config.toml
num_hidden_layers = 11
hidden_size = 128
num_attention_heads = 4
num_key_value_heads = 4
head_dim = 32
intermediate_size = 512
vocab_size = 8063
hidden_act = "gelu"
norm = "layernorm"
norm_place = "pre"
norm_eps = 1e-06
positions = "rope"
rope_theta = 10000.0
rope_fraction = 1.0
qk_norm = false
attn_scale = 0.177
bias = "all"
tie_word_embeddings = false
parallel_block = true
init = "uniform"
init_std_qkv = 0.0437
init_std_o = 0.0437
init_std_up = 0.0437
init_std_down = 0.0
optimizer = "soap_variant"
learning_rate = 0.00443
beta1 = 0.95
beta2 = 0.99
weight_decay = 0.0
lr_head = 0.00722
warmup_steps = 200
schedule = "cos"
final_lr_fraction = 0.03
batch_tokens = 16384
max_seq_len = 256
doc_mask = true
train_tokens = 124700000
max_steps = 7612
dataset = "wikipedia_en"
Each number is 500 + 50 x the weight over its row's rms, rounded and kept within 0 to 999. Layers, rows and columns count from 0. Numbers have three digits each. The size before them is the row's rms in percent of the matrix's.

# layer 2 attention key, 128x128, rms 0.191, rows 0-127, columns 64-127
097:494510452520459477556463472609531427450535487485481448447498554631476514541528494491432457534509475476541535489423474534529484474607521555445522544542475466436476511498511508473458530422532459
079:471432485459505469457507580496524520520563490586469485466513513402468510508387491567490590608454436482508532486492537544518507478578449652500563554502523582455574494469544538571462516449454544
088:522442496472542510534442425589484468518509433444485474546545537546520512549446471532457480458473577562489614547503495568520522519606498484462443572538587480478373584462412511526481509451488497
097:566490563516463530512551500478560495494501564533469557504461491540484531524474475501504460584552506511524467415479428563404486496518467508538422550449506491528544429533522476514456416506446526
093:595503592403507543510500348494514491424470440444453519475440490543569532493459494463592612473523464419537511516418516520583481478487453523584421520475531469496410523622426418517461424571495427
096:505523606374558491430511481510530550503507519515550521453526518577506526472442467462484532600467474461554531447433550482511450418499472531570503574493490512474484465559573419601465439433487489
098:451535443516480496573527452406487529494516480470508474559512428399447505525611453494521451501615574508591511450413577547451499511527515552623452386418485537486541500528552460461545454467532481
104:469585451562455542461508546462424449497610490447442540504464475400454478510564526501563479451545501593474482504504476490439472524423425527480541537551460438508536579470540555492556510536464563
084:503455525580479540456534592562453493369484399518519493520440586526532469582552456489478508532575560543501480522513497487520536489465451609450580525553469493543527577571510620348486493448473517
109:417527434380531524567457533559526481505530552521321623518559499512429602510492530478487487521509566465430523558492505493507535602519432526512485538505505475504549567484556475562437447471475434
089:437504409479491604615525582591502467528499478483478418407426497533426476544534486521456521510542491399483484559471475502445483513520586409411504415431505524503500472435529502553485514493578473
099:516534521539530530445484461476578469501476554514535511404547502480455494536495512490492503486444489533555387472485499428459410519532547530497435503504577574451532575401547428582430488530451554
107:540460406411490578541502447480496432529542487503484500564533503452493521482536520446465540636553474500482467347434491508497476480558605531503513566447448595468507523547506558528534586519570531
113:449630434505466487376538448500457481564437498482409588452519582490534581508382530498530447545481526549470540492528471470437509471455523481522467552439471470525490451440522533521574549512499569
098:457553534459471431556441586461497543529533504529471499519516432531467461433488458535508486502500486589608576461420497610453509445474537533522530426496508638525427489492539478438520429459394501
102:520528535485514489482466448511422448533501436461556486539556516531431527491490474499466494379482448524527467482431550518442483452371509530641561558536536453482480466449526530468582458441452511
091:525520493484502489542388515548535481495433526523585492357492520596540546541562470418495562492544556501500546538523462460458436515503547487559417431506469482503489526523559464524429487520505470
081:548446479390532486484486502520523482466472445508496466428491541598477505538504505444470534563563571504527621454483453488505452513544596564500511549440500561465488498538506463467439517491556413
098:521528538589501477506494438496492378401576497478545457571529465520408451525520526579503458450509489531514560556481519444504485523528511511458449470503511461505444603413532543465479520454556510
101:514542475476546592381531452486546609472488553535472540523508352446542524486460524504468490448515548404524493463500533540488465457487507489543482594556507460418505465506489543526558530436425526
060:528462559400558476528500508526520648450482389531461421493512468455511463460458547500414569577556468495545572424529510392636500471549453519399478435519547462456581436494539544503495492448533529
065:526482544537485523545428494486565493426442526468539464533509454449448535442521476551482462527591537478602450427505574578480485542455477565489503525538642564482488421548489553532602482394458424
093:542512551511515498477481608492496531423494481564567489498506522595544480489532517424485542550622497443525515492488526436465535528542496504553442484421542572526488528433506475410353431501506427
063:397561478542489569496528539522496415504502512500475465469517520533518415534499520421463560550546440482416480528555386513444613542519484487462522491517508538550493623446570604476464566585495608
101:518425599553473448475494539474514425496571395508540484404508494437404503507478472535585580471443487499493492577532452573516437553486497419596571465447468467513416528643503566526461514413514503
105:438524504539445404507399490559397459454448441511555440587522540494516441416535472460477478487507502468612593450478502500427496485398462467505544412474458457494486585478513506514586545474405470
090:489543562506547530472526443526483504454511400427591523459410478591490464515571522503489561573486464447447444500466562470562469578578498543488450567430534471474537614427461415609511471575654514
095:551464488561474465477497478478434568484471533525522481579439455512563516531522550521533549498483486479515524525533404533560496593518437467614386474451491498453452534460495494594493464534498498
096:475496566491483459560536534434483558550472519399492486611498483444460490514494422596571444412475407535551550540469580523475512489472433494489486526494477476500431455504484536482564423433402478
099:534449428431504455448564528517550481522419438477414494455475554606642508510501387424385484442459589436504523479454580508454462493490551464486548471474511509545447459491465442480560513565489507
103:555559458496461537578453519570486421505409474485405556429531423523574462539491543453458552539522500413573508526428459533497467502388489389545500527495550507495558505479534528491442575464537575
096:499521484424429537515414500552536445426551459550481456524435583481506489572499445542486533610526446528490543485471518467476482552631452510441476529486564528530544543527426551663478467521533558
106:507457525525456566493415450538578355561489575520487545411493515501572543461547418405493530542544541492522478451501514497481406440462527505552395575517429572443455521453491432471492501499513488
096:510524490523414485436429505444568629441569509527476540591449494508490408397466575481513383497481444440542560548572474532507496552495605495486525550496527438557444482460487453464516543496471572
077:579540476557481510589453501585581419572469534582553491492525541442528540547526457565524549534542451563478475413520523493412460508500456471511466477506533458521532606495527475571521440498524505
110:512499497524591542508604506552573482590520484471508482509558479419435432448485502535439504440476443469508530509490495444522490570538524415482522522510512590527532472499534577575444509452459502
110:427500643545444542501464509487570507428501480528542425495502520509473482399480587529532500501477504500523476555566410543531492485486602487492540480492448472496498510531454541503543482454443589
115:457520568492430463486434426571459556444551473524484443505490584494526622497374484531485535537477534529465501431550453568451522487451418562518569464463466458523516545445501522501524576545517545
124:466521506477469544382470467458484553451452432476444526525518588499515586493449544529491524631542534527480482518572547426528472451584513565500479504457435484529409523523500439526578441553577505
121:502556477495549526506549546481469457485548474517482555489504497539437381550484528513460437373558496395514407473498509515584504599527583431429494561503501508461573468526485583549394529500464488
105:461480499512506558563556513592486457555552502512490509543466492564532434453487431499611582460368518554489480445595372520422537607488462465451466539588504452583494514477552501427430503544505504
090:521539559512496505478455536532411609406494454566501445504466550512392551501480483453433481446512511496604538439400498590499542471457516554571596513423505442433414539562445541557455482484504540
110:436500486468433430417510545506505462539558498499472553615416449540539507406522499468509539608445473538436534536547511448443492434529495554454506476537605466644506480462505501455539528446515463
123:538510562475531397603429606541487464497479493497526506496454481495560572451495514568473497536522586439544478435468489553501458564379501562427490525537567559467526489520534560517579464516493473
112:518547514531628531540504463502493520463508571498568454422579466394445447529516497645442513365535442452507416466458572575505540484473529470575553502447501405446466489542432485510495536424554553
097:491501371441471394436493466379492555490549452473523536488431487536598534508604597581525472464430519471454550450431531473415505486503533540465499491472534451467539443466522519437549584522509554
108:447420460532411404439391456519580478548530497474539479439446511551484524443535506484471592510500478551395610556498433525469564528572582497423520500483579436464547497507466491471459536549546484
110:542391496499428472547550574437425518395499419472577448624452567533543495537563505482466486439541499504502502482524568466466481394549501525540624549495579403452482421511517420484457514470463481
087:480552588414524483539529479485469505545469467486540573488465513482493501550616453540440461473515496510564459449452462468506511483558426526566511447447474559503573521529543547493410480406535566
093:581423469552478516573438504587530425485519538513514496448465483512570533483447432457538547560485490531493430442433446483460490494438527472429476557513519437459449554519471401481531487620487412
104:537531492523573490520541505566487439618506466540489482415556500421464496543521455539445517485514550507557525422440449460521453549507510499504458491498503578509570500526541501553437529457544468
113:545419478429551440565579494508512433564516539507515507456438396573563501509564409444544524546550487509553620524474456400502505560467484534517399453545505523475568429506531518414459482531479433
104:499521432536438525442378461459486556376496424493462492569518539506485560468450598499459461546529498468493354434534531601483560519460555536566538450446434564453474570561440551505631488531527607
087:522507446472415538453518433451520585399474402497408523593509557486389574452505580440503427503562510487449429497516550529481476388467549539547514488445478431484428458505462505539553483503488481
084:538519471440526469461503455430423549467540450529532460469503490423395537454459586594492465538610469474522456475473542547536428400463501555605608425469495404417498438490461476565497527480520470
095:478509508546484553517474518566502442542462487451482501548437469565566437491561428419561502474435549491456557481547446487495523637520476454420464566514530591572563524412588561416444510544421589
119:530487522494399476490460456408520503425461465560397536574393544560496614529506543444515437553487440532517460486504504473430532481489461568483548429592456574500472501418537360397500488437524554
108:532436369521618407549503488523539510469602523480566554536526385481527457574481467514488507537529537472503437446495419517485513565435472483423483510484459600450551569526530430484525453550434444
085:371510582532479525543513513523512455508485488508584469497520531491539473558507513420472544494419488581489611480460476484539549445458509511480454490425497581502543606520445535401570435471488491
109:492508432491383439539464556450525506531453437471525490478512473448553585445526428565504501645513549512477516479532473436489476518425535463387511525585545560567492475406505573430513504527525517
124:476512428567488577636591551511532508449390455460488412412428520473569458530503488511451481486493545578557472566546568428549502423569442488441504619407522492538530499435456528550552467504484478
110:463482437494466462422437514419575473496516558422481430496456431551574484517534505534568542622491522429523498533549525456542576461558484432462412512552565403581483515516546475489496501548491415
104:500529408533492565345552472514466568536464439530421526600465519526475434514463546510532464526488553481525461584536498489426422512577540565506522575540465440594446469505466487483464518443470485
105:499540491412579430503549452390545524423417473471494535449511538453483506503552490575457495525516536458511521529472536537417522487500485532524485539440550573459452418475452421526534552525513539
091:476573472489613420492520497509466436489521519513570620432455505575467531528489483526445539439436580487563505532542465476423545529457462540480465438549544506499500552449431497465403426500494441
078:515467603511490503500553564566455480490526446453477619465485505534477491571555446496450530442426493517476505447494477515488610571449457599482478505533490488576564451467415570385421471566526416
097:529552538456494607514524527550535435479499561550460501495486497477479545445471501549472578467442527489500551513536551513470476450610487398499460582544452597523445564515457487531520544495543478
073:531419515429519442494492519502422447526473543560493555536474462478574442450504538486506426411535464530460412548480492471565480474435519555507543526444539440428416469520551507503543482431440538
065:534466489481511554446548568496444470564449514563501537497477585467507589442504471482498555468449501478411511517504555509549447516525526505445500576531492578482373494526368480500556422364537523
088:441490439530478537535473445471458560482503544455521571507474558522543561481480441493540420530629445485548532479488521538492493479502473507482504567549503399517534567494517464533443562537521547
094:421508536455586570477544535550552534566426505470509584435531514459461454539519467527442580538478538520519509605454439529487474554571571577539515531524490447567377549516508537465450486425508583
113:465516519417572466508593537555496521439441535412558556430446488525489516530471563520514584541516508429516502425558514547481477584486490524479541527472482541490450527461585512436395588428478573
084:468574585462428489491500458561443490576461554486484467538496534486571552542462484463479432531551563429453502598532457504497513421548500469531449580477503519481533486487401482495525386476582561
093:562464455570512358419566518457556546477499456566535474494521405534636539532539526379552577540410440499440437537541470444431520510469440433368523499457580472541547507489399489529533512465482528
111:458495544487451490545562529580525456466430374606566505537481539432526460432467543493525521546534503540557451470472483430541463463555537454487521524478542494592608462532581556530568466470501591
101:509524623490488485386607520452525559455480438520432536560495483442492508439539558446502531578435529511477493584575514489344475465518515422511438459535471550582548532417494438501502466496539517
098:509444480457541452485501542514477464465583551503479450489505500480517477550522487439624637564506449507508493438496500475491533567464544478504560485458551604531504428525467525421491566461434481
101:565484437563461534503517432509568456495568399474459533480500495492491517419542577539426517508430474513561467431601422469435500542491437471401525532491461510476602489432551480563508437509554450
103:522487447449545500481529363452589536463416440498548458580495516479601518579451422505508541580506449468508459532492383551517338509503451442470528537461519548465545527502465530546487468507482531
097:448476540492481513455442551521510549521483541454496577548471467594501527549478506529478448543519548501579518398443439542467466492544480521571580431424474511507397502489626388431484478451430482
098:522543568478451599504499492533499390532562511508413577471436530436495490482447466514558542436441500434530568498560556417460534504605397538454538447413510506465482588433425432402449543535551469
089:521488580425521518551486429503511466558489506546392565508382492448446521474520530531475560438467460443548518502486492471523501520583453473506559569460528526541486426518476431478556453533575605
074:537595526457481546492443490481495571553453589519541538560478507427521438484489452541568472463493487483483525470575536475599398434522506491492526532507446479540387560471486518453593524434518615
091:456495526552486479481452504480481434478569487372554496475507507563489532590498533535445435490528530562558517498503496478549615476489457531434475537528457412475605461410509463470358517588441436
107:446472467480576527455520472434468581522516577441465485526524447508458480505502544507526545560525512374481408496513421466546410545503478545542449476531441480553491392521557565471558455433423561
076:553513532448452490510479544501419491520519444538503533492528559510545577447521472549467413419457532488551525511502595538526513488503465492545440502524422549374488471484353500526570451405559482
106:422542492507530470503440433535461576554454614588505537522490451546416603415496497503458543461582441413467435492441506507474396433492568553594503472553443488487492463603428543459559462473458501
075:478533505492511549514517469493446482520484521462566546432554422504422445527553514404430442539574534472491520523468455514483504513446528510459488518519491491479499594459647570491458473532422568
099:452500468542475546538495522458513447481606543450467491422579393501503438550589525453512489551483536577500501448564389483481568512500429460465536416475545548514555526440637550443426478527462568
101:549487453491591527500491424499614525551498454450527576537492575474639502445480427556530506486480453521477470477457591474547514512481480494436368558502476478529575471504545467542536447458415543
099:489541545549497491508596528478459552492487537430491459594536527572561547514404505425494457516483506502530472487616534503522521518486398478494456448548510479422420546502491402489520483413508600
107:507557548423421463540480374582490499482466436478541451540491538557499429496517565453526390500507438493534535444464551565511515484441523491553488519517456553519492486618447585598548454529540494
112:497474538455395545522542459597506542476568483493416551425434491393498423474421472589467409475468517451584504437445533427524466487525455563497529475541470486529459560462512446544510471548528500
116:512529580532431546559550635452583507460422578404488533631488464495468477564543507441487472531491476542439541493487531546474496438482554550613557486427516462445492526482619494495532515465467449
095:571534416525566539467573508591539512482511564423489515425552454532493449477443579538528572483461467534457538556466538507483471552442513478454410380510511478554551546514543501546445515561517527
099:482511524544457456478551514522538485564523447471554365526514491501557506389607389526548546461596480533550435517503528516542482543484533412467473488476494617534554463590453542475536488541438541
098:474471568500441487492462501456511506560476515501453472502508499513456583483485615512510578475513560560537545606469571506514531444528433424576502545545537546577594478473498498402579445454531503
097:413566444520551591493555542451492524465510454569504493488465458541525553585349507437432455571479567499521496422595542493447417521566588563505499468533486492457573453421535437543549523482566567
102:523526540452517476593480620552523496480519576542448446507549601510494482473612412573525539461440483510475480535424405468524604424516480434504550567535482525606501421542545504496468402497496502
104:489535450539555526446524443561495582483522479560498449542563457531604476482452439504365449536484482448552556494555551460521482476507451536419472341517572501526480553459556534543439471454501429
112:416528566550654565547500539455549468406473557521541513505470456522413507513517555448534539520539522513490535493504547468456527562452543415529480501514469546462471472409485524444534548496431471
109:531527569535598487481465457494434538583442460485461444398489548424482512461485546594571526541461467479499496437456477561456489389487472560558491414465459560403491514449477453510573524509500587
116:482499462570572471521524429589559507526494525438455574395469517504491553562534398409526579571479413571501547491562530502529478495524451454475441465497528537539411539539512494534440489510520457
087:398560535465435498496541507563471458534445498438452475517492487516463439514613476468441474509518565516509559532526423462497584523575472467485450519555511494582529588402583555525511463569437487
094:533488561529542538481465557448450524552616403529486487572497509517574528572433556487517477429473430421532536428510501524460411501507578560436535480472423389526489544461538489513515533559523539
103:507357468411564516446561525545511492513555554518498537450480405484575491436476436588529445499523447476473484451510542561500469460446445555510436491462435531482482558451454512518555508415470515
107:447454561440438449435515564547495559529457499473480465503494488375433507470602551487441528529508483536535543537559512528525520453585515408591524486459515489547432517442558400523496481481540448
106:500503568461517466485535476495503442546571513490518437473570399459516538455446474470580456406562492474527377469500495538376426509499508509498556476525541438383565603508449533544524546441528550
108:538540512474516452491501481457547449540489425523401429502517539517509547552602494572510537560505514558459547438487564570543575414549501527443470474476488484495468560478524466514472512552482462
111:540585554567425524570528512502499383505475505486546508484569495440503506468435548519491373412491469534513437459551518532520473482496494539480453458484448505507497508489583488486557603548549514
105:415484564461480473472431543524551449483509544554498532608442488565441447465559506411503522509461506463557529592520516470489483455559515625406496570467582525447452476381531415505416535525431468
123:443526542432421501470544520397516446488479456421517531517549452492547514481532463432562460444481485591528540564514524556525549501458486443555580515490475552386525425514527423418420452431500569
107:537530512526429541627418569534433484561453539526445509504591595432449561539519508535505558416487478481567520561448384506505506539575475381573502636539473469515496487606407538466512426451478505
091:463398515393456435484531435500480467481552531474514490580523442502520559514560567567487561455431450482507542540452612500555548465471552408471413556407529487583466482534599479454488520491532512
083:539514560531491466515423516385493513549431520493515515497556555482420478500523586511576565369516529508459454505471437481469509544567571357578573589475478496486514399511397523482541537530492580
096:551485487456495520517508571542475467496495464448455485438442552547549486514514521525532436493435506476632511514585480396496553503489437499486421533492466600560465489497539511502531454518437449
109:448543566463464439491489579525491448549432525389412493460515467529435588499645515450517538505499398500467516566495532507499543477517455396476486522516454486485520461423548486549432513522462419
090:462410518446652507510425456526533443478449542458430554448483551498481456491507558506502501560536513482471432540503516488542412524554516462520463480490465508530412410505466528461485629532468530
090:479498627524451488486536523483546440550432510462502508460480474441394509511567468500444422508472545499520483521541482522504498539513467418543518507499472542592516402535513523514441378478515492
120:526449567484394471574501450473501449530562514594502477520538619536540578448443472508521447489549487491548486525437464574539393487474465535552539548468482477465525524564547487450581463443481539
103:505443498383524435467456451577517519506476519511449486517496456480516466497499529605520617580527393405466508466524547531523450476491526551458443452513578515559333532528569516538388524525543508
104:470503502515510484591449440523525559465521523563625549488503480425404432492376529547507450586516474517499592490566576485504487532424493599421459508491492454421458485532508414500447481482499508
118:505558493505468523507452543471519464602497491476450457532492387516512578602498625413547562430474411535534471529523537542423450485527512474466443505435575524458465530499540470493553566512466490
108:462473500475448445537480456529495485575455450492455524478512476516486465531506378499499485491494516503505495545564467550525434548483590362520515495459498573525504432519559505614473524458433427
105:410571523559405513491391414535481559612439502493420547514392461562505497453507514415493510580583578557501469491548421435478544498553501454474569567484573468554512547455481469546483432551465498
107:421480496485460452546485494561504516501440471518495583487431489598612480499488489460486489540467454457526540546554452465635476529517483557434505505477431486578465456536410454516429438365504459
115:489464461397603532480417508526533516491473468545479521516428494587557461485485563400538555445444512438567417483574484436559409490612522521390427574509549527500436495471488494484547555501480505
101:574524463515474519493531569567477551457554522542509440516505552409449440423509470638417441498481508504476487469488502520439529454509464526535419445458522567490488490422548441500575518549467462